From a checkpoint of a small transformer trained on Wikipedia.
Architecture: rotary positions, biases.
Training: a variant of SOAP for these matrices, 151M tokens, 4609 steps.
Each number is 128 + 32 x the weight over its row's rms, rounded and kept within 0 to 255. Layers, rows and columns count from 0. Numbers have three digits each. The size before them is the row's rms in percent of the matrix's.

# layer 3 MLP up, 512x128, rms 0.539, rows 173-279, columns 64-127
096:163146084108151104130096084125140124108158111096154163068184112145149126131132119061100149170133093112127154196123087110122191126140076125158092120093175119061165150129078116125140168168166131
105:108153081185141188091128162139113158127122126095129190112112117105099088156108089153128137070108163120140092128141103092143129078136135184138165129146127165129110137080112057107112147136094131
090:100121107129126117123125152105113084145162081143106126100172091095144078150105177142106096170053165105096087132147102160136136155101125151141117184051142172101154095123110152165114092169173137
098:086167156127125175101139146169156182121075117101123080182060224112154082090191083121158110132119116115099105168149150145127141146098084150152085149120121117133144182147124149154190118174127157
100:165126174114167118096109146122094226095153160114093080104110131105191130085132150124101170110143103094171123157079156128175146155155102138153135108147173095128050044137147157045079122160138155
103:086090167166105098133166117135132073067118092108100146146128131093116128114108116137139076074070116160095092104131125165127106155159092123063137116106051164042142116112160191130072095088133159
092:132127142113092078156150184069178114135097096066084204136147132140090111074187152083159143120102119161133129161128048076145131157161145136145127140180143156087103126128137155147134094124140149
109:185108125164157097142134101150156148126115142156139117120129112098086162154107101060131131138111151116115133127175187134140140123162083133117174116105227141075156141097180215159125111098040194
098:106086142117111161079105095138067148126146161129089141109087076104122145124146148157189091135108132138112080143177119068064165140170176171127169121092128111172111140119131093138101123072136162
094:129080148112127102195069129089101172139100151123132141136136129117120122108098133131124146080156164088134098099129141179146143176129165155117094128135128149142143140139178157087105105123086086
101:119157074108185193101112080051168157205181139127131103162144117104108175062133159128101180141093140129090124145171113099140137109082076140122109126079115114132155134140168125113119090111118137
105:113163115192171106071109128172101103097124186150145135119113073110143164150148165061083127118112105147156196120125173136137142099095163158068176103183183129094133117148113146183142109140158157
111:125081140145195087119090157160138165114169133098146156110062158152157126180096212102126093112080097140138112136129124063112100191097161110147197166141155164118116138087114132161157115157109125
112:099084136126125143143106132143132133103119176146104092117158135201122107141121075100097157136084066157196161161156154130138139116137133145085153189118112133158108116096115069151163142188147115
096:148164119212086191180191172082132109174083161095118155125095109104161092149108139134100143086134118050182117104127144141126082159071208141112102123096113074114153084086057161119156107096130113
102:076178134103108149164144124135101138173098118145097121155083133060184087108183167168130167172143134172110096127113104056128144135125180145156136137109083119130143084114167088115123141133111147
103:051106152114117116102153201103130144139125153152136154155112133145154130102117149167156083157141161124142106112150141196084127181163104123162101159122156111090127104123076103102161039103136194
107:150201152044099159161040164125146114083139081070112150154137145122113099143095152127139186087096127094136133117144207157124154103164116149132112136114163106070177129140187120134142176158159211
109:132126160122159083197166170188140100130129124085138199132095114166131154181090084130114163151140106125086185146133115106148158117110155126201115174095163131103128140174173129126148141126142131
096:149150121130141091142162136114080110145181098107064150107095198112139086106075132182145110099135085139118123084119115143134116138134187110158117145130111122122183125159119147083107093155125187
102:093131129153082163132166117116134152089218133082110184097086115133136104099043126140153089148144100132070123143084117181149188125119159137116060127120091142176160155079140120122140113158107032
097:101166139154114142134108111192175121133088161102165141130133148118125146159158127100211095112143065109171108103140070175144134144167160118134119171142102113095153085098103121141148171116150124
100:097131111128077115151085109084134120129117138153134117110120114068201063117125131159184072072069152138145117161158145159157110130120125148120086061125073177168147158102080112167183154147166176
100:149119151133111097138116125102157098097104152102142148131127114150171175070148168157126162104107088133134149130211104130114215087118123066175104144121052100114188108101122166125099166103093106
095:141092030172158124097099118150102138142144090135105142134104056136158145147155043059080111091120132102187092107150176113123114138144142151146149155157182128130143110184125093111050106116124140
092:127164136084100135105119109142104092164104108168096105095115117083112120147160153155050150158073101122112122099138118167133182169112136080168198113094142138140152081069104103131116219111117093
108:144152109090152120120147092179167189116145113153118144097119133167238118200115137130111170184131110155189167129198100142134150123148138138097176139123131095113166077127134152169108163117190117
095:140072148104120148097128097141116165146129106134130100125152135120139181101069088110089105129129166172139195134104131163162077108171108122110125172160132133143081131153107127155150136104162116
099:111106140102158141115200149161117139169144127139016134115108105141193084152150141157155135121072113137210174118149091079147139150193138152108107153156071120132115131084170097149137183162069123
100:081145133119126071143057158110086160128111115155151200087130099128123121146116189175142222125091079132075087119123136135157127128133126121145155095106159204147098103093099124071161065144136141
110:104161105181126139089120116125152160093111096083139150107094146118124137126171131138082096174130202080068123057133182123104093125079104119109187101120129116083164136116135093092134159142202117
104:038146141103092109145136065127154140106100104102116141114126118093106076116156082128150142102109151089175106095115119149136175101138125114164134135132145172070083123127111132181178094111093105
097:139152094090086132146141106145086145139071117111104119192114130121150197151079084068171113113186134118096107140072049131176137140159118144104100126122109085162164127129109109123202162153063120
098:097074102147200137137138102160119122165128139140093154166069091178120086142154117147210084123182089075096087116145119099165138109147139153137153112151085147074152159123139130122151115104160076
106:146113114134121205189131098090172108113068134094130091127126111056113128113152082071097186130171097102127138161113090089202070191077122135138157124104121163130120111143092089103147117181104149
098:065155146145150155185094179098130094128152103086195140103122101139121153093103117169108149166137130120130094157151191121148104111128151153061076109166133095158150146146106114143220220142112119
109:127136109086156093101067161101099119126108118126170168187130119203158158127149127138085124114144164085171100163099125114087091131101121115132151140102142173164142084130099103167120130084123170
099:136167116196151089149152152129145159123103158093136143181151152086147161141128101111080075117147096082184124104194168140132137144085070135122122125139113108077165081111120141103129135165172163
103:105070133143158120177064123134111156116181131131097194173105071210108135122098146087135146116068136149131074130120136102127119100083086127131121091135129208138182151155118137154072138136174121
102:195153142106163138135143141162109131083135100164146105133160176166110118160125129088123153142147113153143160031133082198138127135088152179104142181126083150062194094074099150052116149080163102
107:094168114176150104136097097190164129092124134125139153166142153091114196082108082138131131140123176142129099150096130152159124064146096214144105134104120058143125105120135162109173140087135173
104:191127188115115158170085129092104117140105164054108088130119161160087168119112123094171132152111215151127093096140130184128124166157154164065162160187169152156122157110123142105119165116087090
099:107115102094133069094114086131106154098115157156200132132122131104087123136145065117197151098150162146114082089096108142127187124111119159120155172053145150169110173142119181135113154183168125
105:096149093095114142099134113078130103147121139150103168139163076115150112114122106160106103206132091157126093201122059102123117074109137059142161157131169114135115138107070146094191127159137145
107:151140126161163147118097141146098138146151144156119139139130199118172169156077114119128137141123170099108098133174113055161156109111113081112114095078118105096127078162166111097146092110102106
099:176107160141118118175126148143138181123098175118135137096089135123053102150160111147108095120129108150108144073118123112093153174156156136105132141159151168200209138103130157165136123123109106
097:155158172123138136128119130156122176184101110146160167148137136100124138121128067099102181079133166123112124198099134147130101091107137112155158155137159132116155173145088149072120079188152113
105:066131135095180194102112184131131157113127116123174147112102193116093155048145128128133178126136161146140133096056148155154135121082083111151169112133125121141110095151134129119144179178086166
097:114081125186161145136154166119139162086103109124099135101136123137091184139114044113095168190149149044114131142128147108125125113119109118161138123162129135160182161118112157138114109120152095
099:151174145132125175134161167111095142087058168111126165101117155152139130035129114187140139142167126137163114102147136144130158098106095157140112157130081144083125094154118192130098100130167145
096:102050122081137142168176141158102113079125098169158124158150172075084094155132116143142103189031146120107139134112142159183140149124145098085133107124091117102166133185197143137064109146127078
093:136134146115078158181156148136155142162078169125099166069184142118190134101170113049152091126155089134169135094114139150140163173107141146130142127151155070097137135175115137100187044141129148
087:073151126124154146128150113079128051178132125100100140155126174140068154081129189145174130165106172121097144074095091148090126120097119128145109162120128145090167171031088132119134087127120174
114:107135078098098139121149165120185149147116111168157141092125117104099151059137111122151079128083136061093167159144134055158144156112131145131165123105093084180125140160201132143076127098137115
088:210136154065127111142127107142070155102096145081164149172174057123104162113130114100167104108104129154158097160143164137156150095114119106126087138075150132130129145150186153154130111151165133
106:120109125160146126092128117125094145129251122094135121115053182144111152087119134135198119167146153171105109124154126149175145133133131171126088148146095155100135151128131101066057123149088090
114:094113160133134097107133117157131139087197122124148200129154123113108098146165184120136142110119222162106163117101117145130164102088144086164137139153100124135137121136099088157109156096209117
097:188133083165143117122124130109114153123064168174069150114148147100092111132151147183170151081091146113144114139119096079097106096089128135079190213167114155143094152132202096154114137154130154
117:138130139084110162117078091108171168123130104077113147157148142149134175097134113100151152135149191149119167148106163089162156149069110168160154109108116062050146076126157160142146069119110145
103:141086129130099185099120125097109081130136113075102067146149130090059172125177146094062105137176137115110156132036189110155209160147128149160118120165143143147176101131110182179117082103127159
096:152100177128107076148133134116141135155099121146104200130100141106144077097130171112134025175097143123180198162155079142155100115116107117105140151168108125129136117135080100085106096126088086
098:153085148116144085105220140138135140136072117132152158159199223133122093136109116167112095118163167079178082133110079172127106136102078147136115105119087129106136170119145193149126112078113160
099:127136145201078116069107164149131128183156214145152097144117100145133148113142164116128124153111135128137165127114159173132139155074102197137088099144145162182136132095108078132186114135113102
097:133068108120090134150138098141144129157094078128146212117157161099139121136170080205102182133125120095100141165130140170097118107093118113118193113164134061107100086116108165142168153144122090
099:154121106055178097170137045178149165135102118133146122099111130127105107130069181175115128152137137098137105158169141098187157080149132119190131156133117110090098106125177193064120126118109100
090:124059100126117177116140061138155171116116123124118113188118091133119136125167130096136134135147153076123144135173139149129130081102128104138144108165121131148150132068168144190081164175157157
092:144179086151104169120111168117099121149162103191186133147147118122168145156096088126145090153184126103144113127064164149116117122165110161091088103129167104140090082111174103144153143105121171
101:102094159141128136181075118136201164173130159150144190121120086113046150048164141122118194111113129111104104136095136167165105136121103069166142111126131102120151122193134121100134128176105067
099:105092146141130077165093131124153187114127140135148084186136090128125196172181143114127092125126103138111137128130091128157179153114153115077138125099134063153143178094130129133151107112079196
106:190156130113141151120085185128100026107108103097113160141108130150146125080133159156126168183133097132157170143096119185150073085072142122150152138112101142124132147115149156156062116196097100
108:126100138169068153161128109127121158165144135133060119083118100113097081105134176063064111175154096136179198132136104102102122122157159111079149144109135190120089105140100149143116149073117129
092:186080096104174071163122101176080147131196144070158150166088148130131140163151046119090205129065098103221154131084149202154098133099140114117132136090113174119112147140142135093060129169077128
104:111170163105123108151088116134166157100083157114082204125123108157136100142138140107155115111142106112093208099088125144149157136073157119138135099101134115163153129107181084119124119088133174
107:118163112126133161063120212133149044127109131138157140109128141176097132143096161148133152176129080134130111154166140134179159101179141125114147157098070151126146118114149133108159071200086152
098:150120086117140169111119148097132104074173169102104119161107137131170139113180118083087179065104181085083124144142107131177157140137116179121149086154159061082153086120125170087143139178116141
096:104153121125143148111145068067132133120154134149101105118108117067130125122200143091150090166109140151134131110109090149103120130136150145133130167118112131127060142149136150152126144177103157
111:021148126099103130094124124096139106138105186124119100164080165079143116160133091139094179203069111125147152127125095173138163101178152157104132138135146135131054144153143162157133156068116171
087:130079162119105194138121105098134122130017127115096114162116135089114138052157108113107108109137090151116103140141168089168112106157179156143121163165119128111180152086153135119151091168113136
106:156076158143135109147060143111168142056128166176123143086103130110087121175099153089097179096094119119137165171164127132141174181163126101182099136122155103115103128121105163101114152114119124
110:092120152097135107165145143148149166107115133203169194123111085149117117086165209177116185094121117094140119138115187115141131117192170102193190101109149126105104113134126131105168061033122132
101:131075151128152134101120149087144142165114114173049152168139158167089139120116139103119103063179131109138127113118109143100149156133133185112182171148148111050104157105092095094087080108109064
091:084099133098079162163145123121187155174113136119163153121101142125123102106105127136126114108105148144145110140141149141170135132102033171120136141118177180124097109092121176137107131119169122
099:131150115153182098183119106144131190138132079136125105160118125122122089066137101141118143184133149111143060131164065139142113161064082143119109107135102134143114116159186095196139164136147156
095:088096139099120125185156083137175168170120151136140146124091188098164104134125109117094149064104118141160119178116109088126097141125144181068084106139094138178140119154078000104115125093121127
099:117147107174105123064124074089151117132134166168128146077116195196114114140133181143121111175102184121180117147126089194099115101151145203124160105145110111158120153161184149156079128153142144
093:127134133112169143117081144146138047154142185142170138101195180138133157107152101118118136135101162109140095171109134149126112198116165102079086138143167074145096163131156104162103130079104134
096:134091094151167166117136120099127139158137150109167149114121160189066136062095168174149157178108139119127118139092138146200161124084122132091152081129114100076104137164093102139124159103148072
092:111116167108145150157117134120157119135179095214205104143162113119140144102156112069078129135092122137110081136091131128130056085105129081135133176150112176137075159099130143091122090066124122
102:107126122144125129204159222151105133108131145191136114136107078198168130153139131139110126168119156128155082106120121130102117128020106150142096182138124153154085153121103131062138135152146092
104:076158176113121161173134180126183115121118147153100146185164142141170139138146085125137123104107170107099156124169142143135179140180152054138113109075083120105161108108135153146055128137140171
100:131138096078149105095137106086060127092165170109135225096158118134090094156121073083163072140086190148117135139120101160060141114170087146141161098166087150168137116123181124126160079044095099
100:142144208152123080120084151157051124135138128129087089138170065158210086164127123134071079161126138130135124119134094107107139090107162186132097154103132141104099075174178152099138100153166125
096:151160165104139166123130190100172092111142132172109103098136131149153112127076067111136159057139188084099183096115135126081179121119123153165132176134127095107138152128134150177128141109149114
107:164092126158146157135076127131099114118114112084169084105161182155120113117090128179181165108156113189114115106143079148146090099149125087083195070119158110131112128107142122134135124091193103
110:111190137131145087149108138147105073083196124067135136112107128134129156124130147100108146111105072145138093093167076116154161107135150149139087096154145106110077117051114123102157142134194091
099:138122165125123121079114098145128130129154152154155174128071091156122114091158128157106183087082105089174110147096097148183129122132139097133061175100204171107101130118121066080134120106177116
099:116104198138110114105073204119102110164117093088078099097151148100128136081124091132166098170136159164157141109123076101136143168154164109169145086157075170161100152148108191134114134128133114
107:157112116174127137129101132124111147141097103078115156133132161124192134146140094097148090136174116155094147135140156099179088142099055095132064137098083138147109144161129106177118163095140100
085:157166146129214176129139156089128138144139150078143198136084131082181121130164172159096153088136112156143145090100130167079116186126078122102141112118165117124156085125154168097076135076145148
113:141146182130146099136152151130122165053078118108111110103114167104113134142165141108123174123174097090095177058071139174140114161141111178088113122092125148117172138086134231162157121163155124
094:122179134110137148124203131100170146082118131113100194075101075148095076144115098096089138172119137111127113124161112134130130082135134131179089117063155137150142148082056090146145147152153141
105:123109133128123104201138143102114144060159146101101163103140147115115088096119086139174111133118153102140133120131148162155108099212063136149093184196156163128116127085180125134065148099179062
107:131158128090186079120076208189158125100109142120154133165178126006164125102151125122096066132154173106159065220115157160124126123123133136139093122138107136179105128120173111116195134133108092
105:160117094085120137125173115151170115175119107100142165167151100103142072131146171131144127215079125122189074104130115128197097133122145146144103088149153135133214147203101063122149141131110123
095:172106157109179076068107110103135110131159120127186181131126125120086155141102154150091101118055139158153147143159129128100117124128140124182042096121129145142115130090130166108156094164134114
106:145130096094200118107079121137152119133138150127185163134108080072099085071052167043149172207146140151132098180147153112102124111128083154140109126113126112151107106107153138111095193102127183
086:146108148057106146146086150179143190071088137158150057081163108138145176166197130096148140134141165132165125096190106126068131094143145125158139140090094124106154093101122081114135146106088161
# layer 3 MLP down (transposed), 512x128, rms 0.522, rows 173-279, columns 64-127
106:141136139087238088112154169140090116139053065169139149152058104122193145132121199127146089133130149163117136109119118102133182102175091121134151119155128152095139170121183098140150127120143120
105:143084145100175110116164157114148128123143163079104070158126081156142159152079167148165168148115130141114108080116111185202151144172139073128110117092115105147141094163089135190157107082171100
090:113137167169126138116178173062128139163126110122140093138143063129139139114114129151149143110177149092140137136194164131055113164092150112095130115158168127167163138152228164150106129130091086
100:158122094129102139128179118131103148182079162125125084168204149155076093140130047163073145126144146138137144067115101122096114102117151072131097146065111129147112139123055143136114103153200170
093:069133134185097129119154125159094074129165144192128107069110103106090124138141123145133096119158130143141110106218130114097063108129178110117126123141122179138191149105073135143197085141101094
101:116132143104150156126140122148188061111203156103109075135152127158123185060055146107106095133167155160140207112147149167122104177093141161148178117143080115136172098137151174135158155135132134
092:135136080161125082107099098156118153142166126145136056127085110146137120155119148154138128121182110123095117104070184094133110044038155148076176112078122158104135124143118178103136157170143144
096:158167177108098102143097127085111132142153162154151132137169125154125128137067151094161171111155098146126127143075110097147120071162178114129120137129058133147139129114084158105128144167109118
104:114114214157107145154127071143084169154128142147146129091195162164128103164115081160137137175139100131190106120048093138060146104130139152142134120152198164105133121124107151098087151121099115
096:146116127110160089115175141182151097151126133154166103108139133124097157164162159146081108163160139183168142100131171083113140091123102121102148108140102201161121128159095118132121165169130142
108:112171148152113134181134185151239142160151099060158096084115152151069172146110063129118164145150119170143152146099120109165073121164053117098063163176130121160178157104123154143130119081202113
096:086147183114074148183133158135136083127119123194190194108121152113149072101126041138134147162160125127154060118146083120138101142126081105189134110080134190151105142140105058113136103135079120
099:072161110143056127130135137174084147169147076193092151159140098131128164134189135141091171140156151140099130113135099125133127137167123173175139102098123144067122107159090090117085163089099160
101:033145157120143121096156160150144090138061053106124145143104100154126117080110097128093125114185145108091116062111169156136140104140141105122130118153178133140093162134145154069124178112118213
093:156119072120117097118131092167139120102134094165132153133118144163171064176180098122136157091167160140117078118089163177168097109126138145162110140108114126156132103219118151178162139098161163
102:120129135156114179063197100135081175101162123076074116155071153077143149123143161113128077152104174142174087125084088112116141103114147124117166120146113164125136072164099201134104123178148151
105:153121129148112066101049146158145133121122129074119096095171190057182054124130123118116175184138117130130158106104115148120116129143151101155105094129061116177087115117185173145106124146145101
097:156078127197074122121141147101101093088160159148131131116137061129108184090120117131167155097179108096102116114181145043170134074070148152088098176124116143152105148139090126100058110128088166
099:128169157142072139108043136099094151153189151161152124098151118085097117114151086154150108155186066148154110143160117102154103179069141146084070093135095099083185120136126140159174127133116134
098:081193046183145120094083134115112164117122127096132171149152079181134096128122137105111113133177147154125133088153164113156110140143138141129173083142141098148081137088130123118113085133089139
104:156110121169106102081140078117167141105077144118098152101150113144162148115148121124217161144119098140199124121069117161145142112110141093084116138131097123151105157111077078139128120179166039
102:154108147087150115155049164118157140124160111092189080132098135185140132159118174120092091147150149099173137140111161181106169152113099120032150164117073085129108171132145157114154164132116165
109:087112098187158156131095064136149141120116144111163129160144131162098129074106128068083104119076127061142196138125167083144160088098139133089144156094119114092145143098119088154114067200128107
107:117149155117146168117113170152132124113156131101149179072105143046096114111182133175105140176094097188073091144096112145167119112120067174121134178143158140140130077107065156074127113097133141
094:106113192076092087099101061090061097088150096164127122086173139111177139115105117157113130140102137065134084151087130101066104148109113175148111123110139171204089149112067097080197099145063110
097:093164079163147115120135152142118112145112125127143092099133152116095078112102159139130106171125175151118129117121127221112125130092074135137132156150072068130120039133118154132055112142142132
097:108139148123142121143170127128133070146155129122133120124147124084152151099135092154174161099117176181136170146149109140184103064177093111076112156135147157173103070158103079172152149094133101
097:159117115113055104102162138113130158164054185126109146223142096134048148109138159126111117129168136101105119118171180124106129158123094122160151134078163128098144098109132133089123086147172149
095:113178174165118099139094113131139085096148199122168125060174109076103077115120127150144093155184175151063113106136103139079096116130103130164063096087139181120080113128142199131095126106111145
082:139140112084148146144170138125173123113128110127133107156124079137212126100097135023121122121143159090102183137158129110101136117109148079191095129135094107097121159160133099181088133091120129
087:147072162137124054117171124128121077128117155162105136105111129124132069150099134141117140107163068127206155202129039108127129065157135106140111123099136144178076118148134150130092087086160114
090:174138110129139136137162118092197163167084139069058069103130085188124109181141097065112152149111130135175131140111083119153079123129150155141117111128099151167145178133110060083094099094136155
101:171107171160148121087105114133107158144117217116172164143151131092096082128065135120115120140140176168133131108118128099164096098118073126158102132109127168114149152103125108143097132121153113
099:121182154121127150175089130077130122106101096117140088138166090089122157153101087073102146119106083189115114098062146156124095121124168099132125143136147115110190100072168123140092088075161165
105:153122136105197118114162198162098152159178169139146122159129109147156066167095081144175137167132139094120106146133208135135140080115087153162113182112116096161151119137174133166063077139112172
101:253147091122145159078170110093101105102127131190164050162130172097086153134134130132107146100151133175096157134132139112121149121131119122114118121138109149111110117029133118136129113095077111
102:132125159059159188111140168122206125125126163145121149122102140155112099136160106079181138077136111095101075079177112167092082102154151164191139138117171130166186082115165143116143116109179096
105:131129143101126124146157119074142095175081090191044157154101171161059165128100110129105119116146142129129139207095073143142075125156128115109145122048130128106154121062157113121093105098149118
101:112141178167065101151121098154147135139161148155116123119092172155131088068186106105130108169105134124074156136130116095082076128090172151102175132088124123109142081157123166116092067096100130
106:057150138158125119115078133155149124137150104160148146157031144081098069115158118135148072103131138113136105118098195157109120111124164108177115175092159142171093144132133094110132095136110103
098:112134121195072142179128116066133149184138122115112135132144031142072115082114087124090125116133070210078174181120094147077089084126110090119111085100123121187101085089101162157111108159128130
099:071103133148091142138136111112109142101137090128129109177150152139146123136103087146091061131147043127177172063182104129133192161094155124163129156124118138139152124106156084165085133150135126
104:120161157144154085135148160117135006139106130157147132123132144067124149138161158057118143124113109143097169129151174114137127125132179112097142108158119142121119204072139148092134148160126091
099:132131077149039110098110125137137114115161135122156087154140154133104093125156086103089160056160154077141121122117155138112087124122137180039141092075079159102121149136129143136115126084096129
104:059204143207105142126131167174121057131129115174155128089135137114092165116141192141138143115106050163094108096088081143116145072145130118184138125137124117129146089118148157099178124111097080
093:186121141140123054137087132107181149151160122148103119129131182118098131159098154078131125102135155082167122100152151126145109103175135146150114132145140137133110125108135141106114132151115135
096:167173113129109143146164123101118141170147115116163065141143117132138162106127193064112184125148124153168077143115104058160129117138122177120145162163079183123111088086099147155164117107105112
094:085144153097161088169095130103167121074178141125140117078196147130159083184151056106150061158107125137119110135156142121205085139187161121150095120080153117187186131139129097143109156146143115
107:118122139120065032152078075132116129151116152110100104171078152138136159155151141107117144100165070143128147149113165114108119095182125127143156079128123117081123111178143122055096135122165137
102:159139106116139013063159078091124139151183107110129157128196129158105074160143116092109105105124059125164087114137107141104144125102101124104084111116131205094119134065145149135137193159122052
093:110147123174129087160129119112125060116128148165130122116084086139063158116103053175117121058193169168131063155131127116072101073139105149100163114131125172153118108137139130117100153124159109
103:096132052152091088167109118141138076141161114130091197119120094125080133126128162098188090075077130140135100157113109127085109064153099128147199111099107155103073134109110148128080123106104118
112:118205108120076124194151126197162156174096099109103164141140137137134093129144103143141128101158154101086129062072127088121123222117159129102128080087094146118107154087138131132094094155079157
097:075083103150142107120134093135092111150111098092112159134207139143166126177114086129137127118054097132113145089132166133101101099156160134146094085158154148083069164087100113102159158133123133
100:154155103156099139144103097128126088083079127129134101150139188103156116126139085083124133064143103142199092196129112127157087135147067104166113123111123092163154107184088133149140156097117122
101:149132123104098141094086105129107094110054115154108113133161172151150116145174176107122111112109103105144118175118106080063136132113085144144089134083180134113126105151123116142126166134128185
096:079130144112113165129125164138111150168100147216115098166142156121154124136084088237120123113126098122137104115162110086170094096149137105174082081105177155201129164152158114126146123104122129
088:123161150119132186133141143103127167154119093119095102161156146093162131064155117126111144108140097151088142155134086178180105107113144113146111098117129128155145076191126078145164150127138175
113:167138149109160136145116063110092203128152081097090149126120141127126104092118106098136105110066173125105212095131094152112119125132199103088113093086050109116134061133155161149135089118165093
094:124087146101149101169133130176137180120184123107141145156141165095125118155164172122121086085074177117135129130191096112175114105118180172109162112091118146207174136122142107123102146164169076
100:201145176103131165114153142097167123083148137112079083136129152067166108139037091160146110144101094136128132133142159073165156080127100212121155143121188116169159121182127187132183121150208178
093:129164130182148139108086125181115109096128117144131142174097185096107097225143118142123122106061101121057159109134140055130136112125117060102127073128092121159151122131119103084133163151104185
107:164143068098042094106142138106105126124156114193118157127089163130111144132166079129136096141174127146168118186166167049107055095134094092158161099121157143132103094174128122111120163135122107
111:168141086136140081135101162116129104098072113095136110117169124142142107105089130149128087121120101106125096113141114187144125118144079134182129072135167089124115113111097136130080118064103156
086:109181116074130128172098149109118133148154160085120111134091188146130146121175107135154119132137156146134145032072162122116135095104127164133160129180135166127134125106107137168113092167134126
102:123159140131101126117083179155115165113094142139158104110111124172144156174119179146145154030027186155127158059126114088062078100130135112092097100083131117108121122107113103046183161135109152
096:114115099090171177118128090154076151105141107112074034110151139173123055133109152125146091145105129161103130141164119105154163072170126158160146116194092125092112075104039109157037114116119127
104:086102147121067138148150071101085126142108102125149093181146115088131148137174098133126115149087153187130141104150127102138066155116127070164175030120078150161074183067076111111158129159123140
101:187155104149117124098108113110131146129165137100086126168112181105190081098115138078171084089111182120110112144097153095158162149158117136109111125087128153179104118214107155136149155116128147
089:134083111102117040185158098117095178110113145143131099151115069162159098119142102100131080107130119134150104159074172155155144084100154074133095094134123091106140120151105142132183122058146120
104:097125134088161077103143114102133123150108159148099146127112143154143135210178150133159153162133141200127090201085119126108147160139097122113077135130144132177100112080142114136208135131119078
091:126112147164113119080134209127101120162088101144102160103117113122083153098150119129121127142119131134105061124150131113131098058163099121149117077108079172099101073198157170125086115134088123
102:112146124110161111094119157097165106124096112113162111148148106111076066135125111145150073104170080146105146194103111125126165100118098115114129068057120118120118116198102149173053112158104101
089:137113168123129127149133067144153138140172148180155109094158102142104114131108133137098121058108165095142075114101166096061075158107095170108088137124151150166122176151122117115112151074169101
099:172169067137095092162155156126120122102087131128127123171136107178090106120147150093085117181168084208127137109154150074085074153082113138055104149131130112140151139106097148134124107125124116
104:114069130118172112126160129169132152165157102119145164105085132118135125102137084142097152129085166068128127128162205086211113100116111093119135137146141099081122145095144154148129110106143153
095:095143041119156141114064078115117160185147136097185145091112108111140114128094156138161151136162106128103106160018125130138114109099074116132111146092123170074146152117135128101105137177096098
099:140165169107146146126192131141105154155138175186124185172112112129182130092143110126147114157153147095159127113175146150085069148129124104104113134082115116145135177115101151041072137074074156
099:084132162146094120127122133156181115153181070131138077090088135141150108085106081122126098128092142078121092104141111170189171097125130205127095098136121126098152101176196132146118093104104134
100:149116148114138142108142091135125105130176172108090122115127167143130105165125115089188146166129115111156136156067121124128113082096137087129160145090098151129114149147057129065180174153160098
110:162146138177135156096082117073122167153118143090145171080120111121157117114158114134130139111145138118139172181131110074101136128137209145125131136117105126164101134180142159164114167151133088
093:190148162112147157133117178203099105133105162128155129169143148106096086161133091147122118143109187102114152167151161144127148107149082131083178188136202036115110128114095121103116169110083081
101:119117123130116138124090118114134168118119113121115101123142155097140103099099113138155078099081162104095104115126166094113088086104090071122126122187066148070102138122065160097117090093141142
099:153180041154180106110151148074101128148115119094159168103100084145123160098198111073084143075108072112079155132134150189094152117109107085164149136151153142137062106115100113125137150117106092
083:143106115061197129110133155153108178140126065129142150144133132115116077137180112104143115095110058137142151131109161106147137135149129147164179116127105140126157085102148102109169106115118176
100:128158158145162168140125122174095137118133104107123123103161133063117119098111102075118117074132130114175069152097080113116106153128114091147103103152169125117099135137099196125177133184164090
090:082215126145108151190135111126070142092190165119138151148219086153150086123181166080101128119081094112139118104119091142124145127085181106146157100115131119135141152142186148105171103085081076
103:172165151157104089157163136125177110154132150112180131135123182095073142140184142082134132131136045185097159116136079123061099101068179114122137166109158096188132146091117104141122139178145104
109:190224107144152129096101102104148177100132152150142144106114082082080149154117172110162125117136096188130120145145119132148108169057128104086150110169105168110129187115071154123120095088175092
110:135153117139141073156107139093127128136110098112134099108133098146074110144150091095125128162147091151163110161109123065137075110150127177165183054105147164202075057155111180072093083105159138
101:141130167115151154119119129176109077171122147166149170092139129152063131116054098153143116124074131141106078127165199101088099123132086135177130086066118090091079112165134186096105090136135125
096:089188144121087132113124138125127113057194121100154165183105119054168143142158115140117191159088121095109110111118126174161097114159122095155167093168082126141111168164117134126154137117129106
094:142126115176145127125130076128064140146083137095217099132141090120037132222126083121136076139105104110137137168101175138167146117110127169154093113092155096127137100133125142143078104135171154
104:082110119082101072107126101132104126127181155176166095115108144081181101080175097158136103100108117137083095176126093177156159125106110156180118114157084120179100137143188129133091135146139121
099:175129119153112098164152094163123137095075145128071156124099162130113122135063151159152146103103118077181185133095115124099038133139157120123161110112099116148133121121146090156095181118127077
088:132139087207112189164129136088117135107119154130176120150138086085104155161140117092178112119129152132099137120121114174059105116102138151092193066126065095193116074145154149140174085205105126
102:115170087143067110165155055192167153110145143089164163192122144142091160142134119118100139107153123127169140126120179098091124088105132147130118073190169090121154121142166145142161137115120121
103:192155100123161079102131128174134113141096103106124076095137078108092063146124113114080181126093068181090112116135096147090124070162156106177172121162127205135118154116138157101116132123124120
090:070163167139114132124071191118151147097118075155119107165118104173126158118131133089061124110135143150177151135174078028097155107097164107112133115150086122196144141169182119133133136138138105
096:073108111179066171108112113115094086140108086139143176143195117152133135186148130114107153085209136135114063140094120106146119104124091083144082074144175119162101197119129119143129153126138152
103:146152144087020108103127110142142199110139146123126117046160164073088136173191168122114066114141168150136103123103175106067110126201128138112077104125093167146081111152144170090176082143110122
100:122158141106080142083119174135149099070104082159138135132140144051146171163087148140088062120142152188125101151133191076181164108067090134143139117153178135083161139107109128172102124168102131
113:111157131149151119177123123204162197078103097191116177090060158164038077092163075137164152136126055127097139133112142117148141131124137103145101148160149093101121122094166089106137084153170131
105:113093118113132128117054181147140146126069120159083134166122112160145099139113152153129098138128125148203211175136124132123116134066091132111119111162150152135121140188180096124154145147121130
101:132178158120149191173156146150123101135099116121078139165166173165148095129185098147125063115120136150103138114139092042176146143132118091121158080171113144140140192166122098138092139102099156
107:177137084154150107121160077175069080113127146146103098108151114137078131137141111149112130146163150174131131080050087093150102212183141124119196136087154084099151094093147111119100143117110064
098:119110089161153140108144153156132140117080138143096087126164108102167100079102132074166131212103163122118136136114089124095132141110088109134090103084152152102122080113145124124108148146064097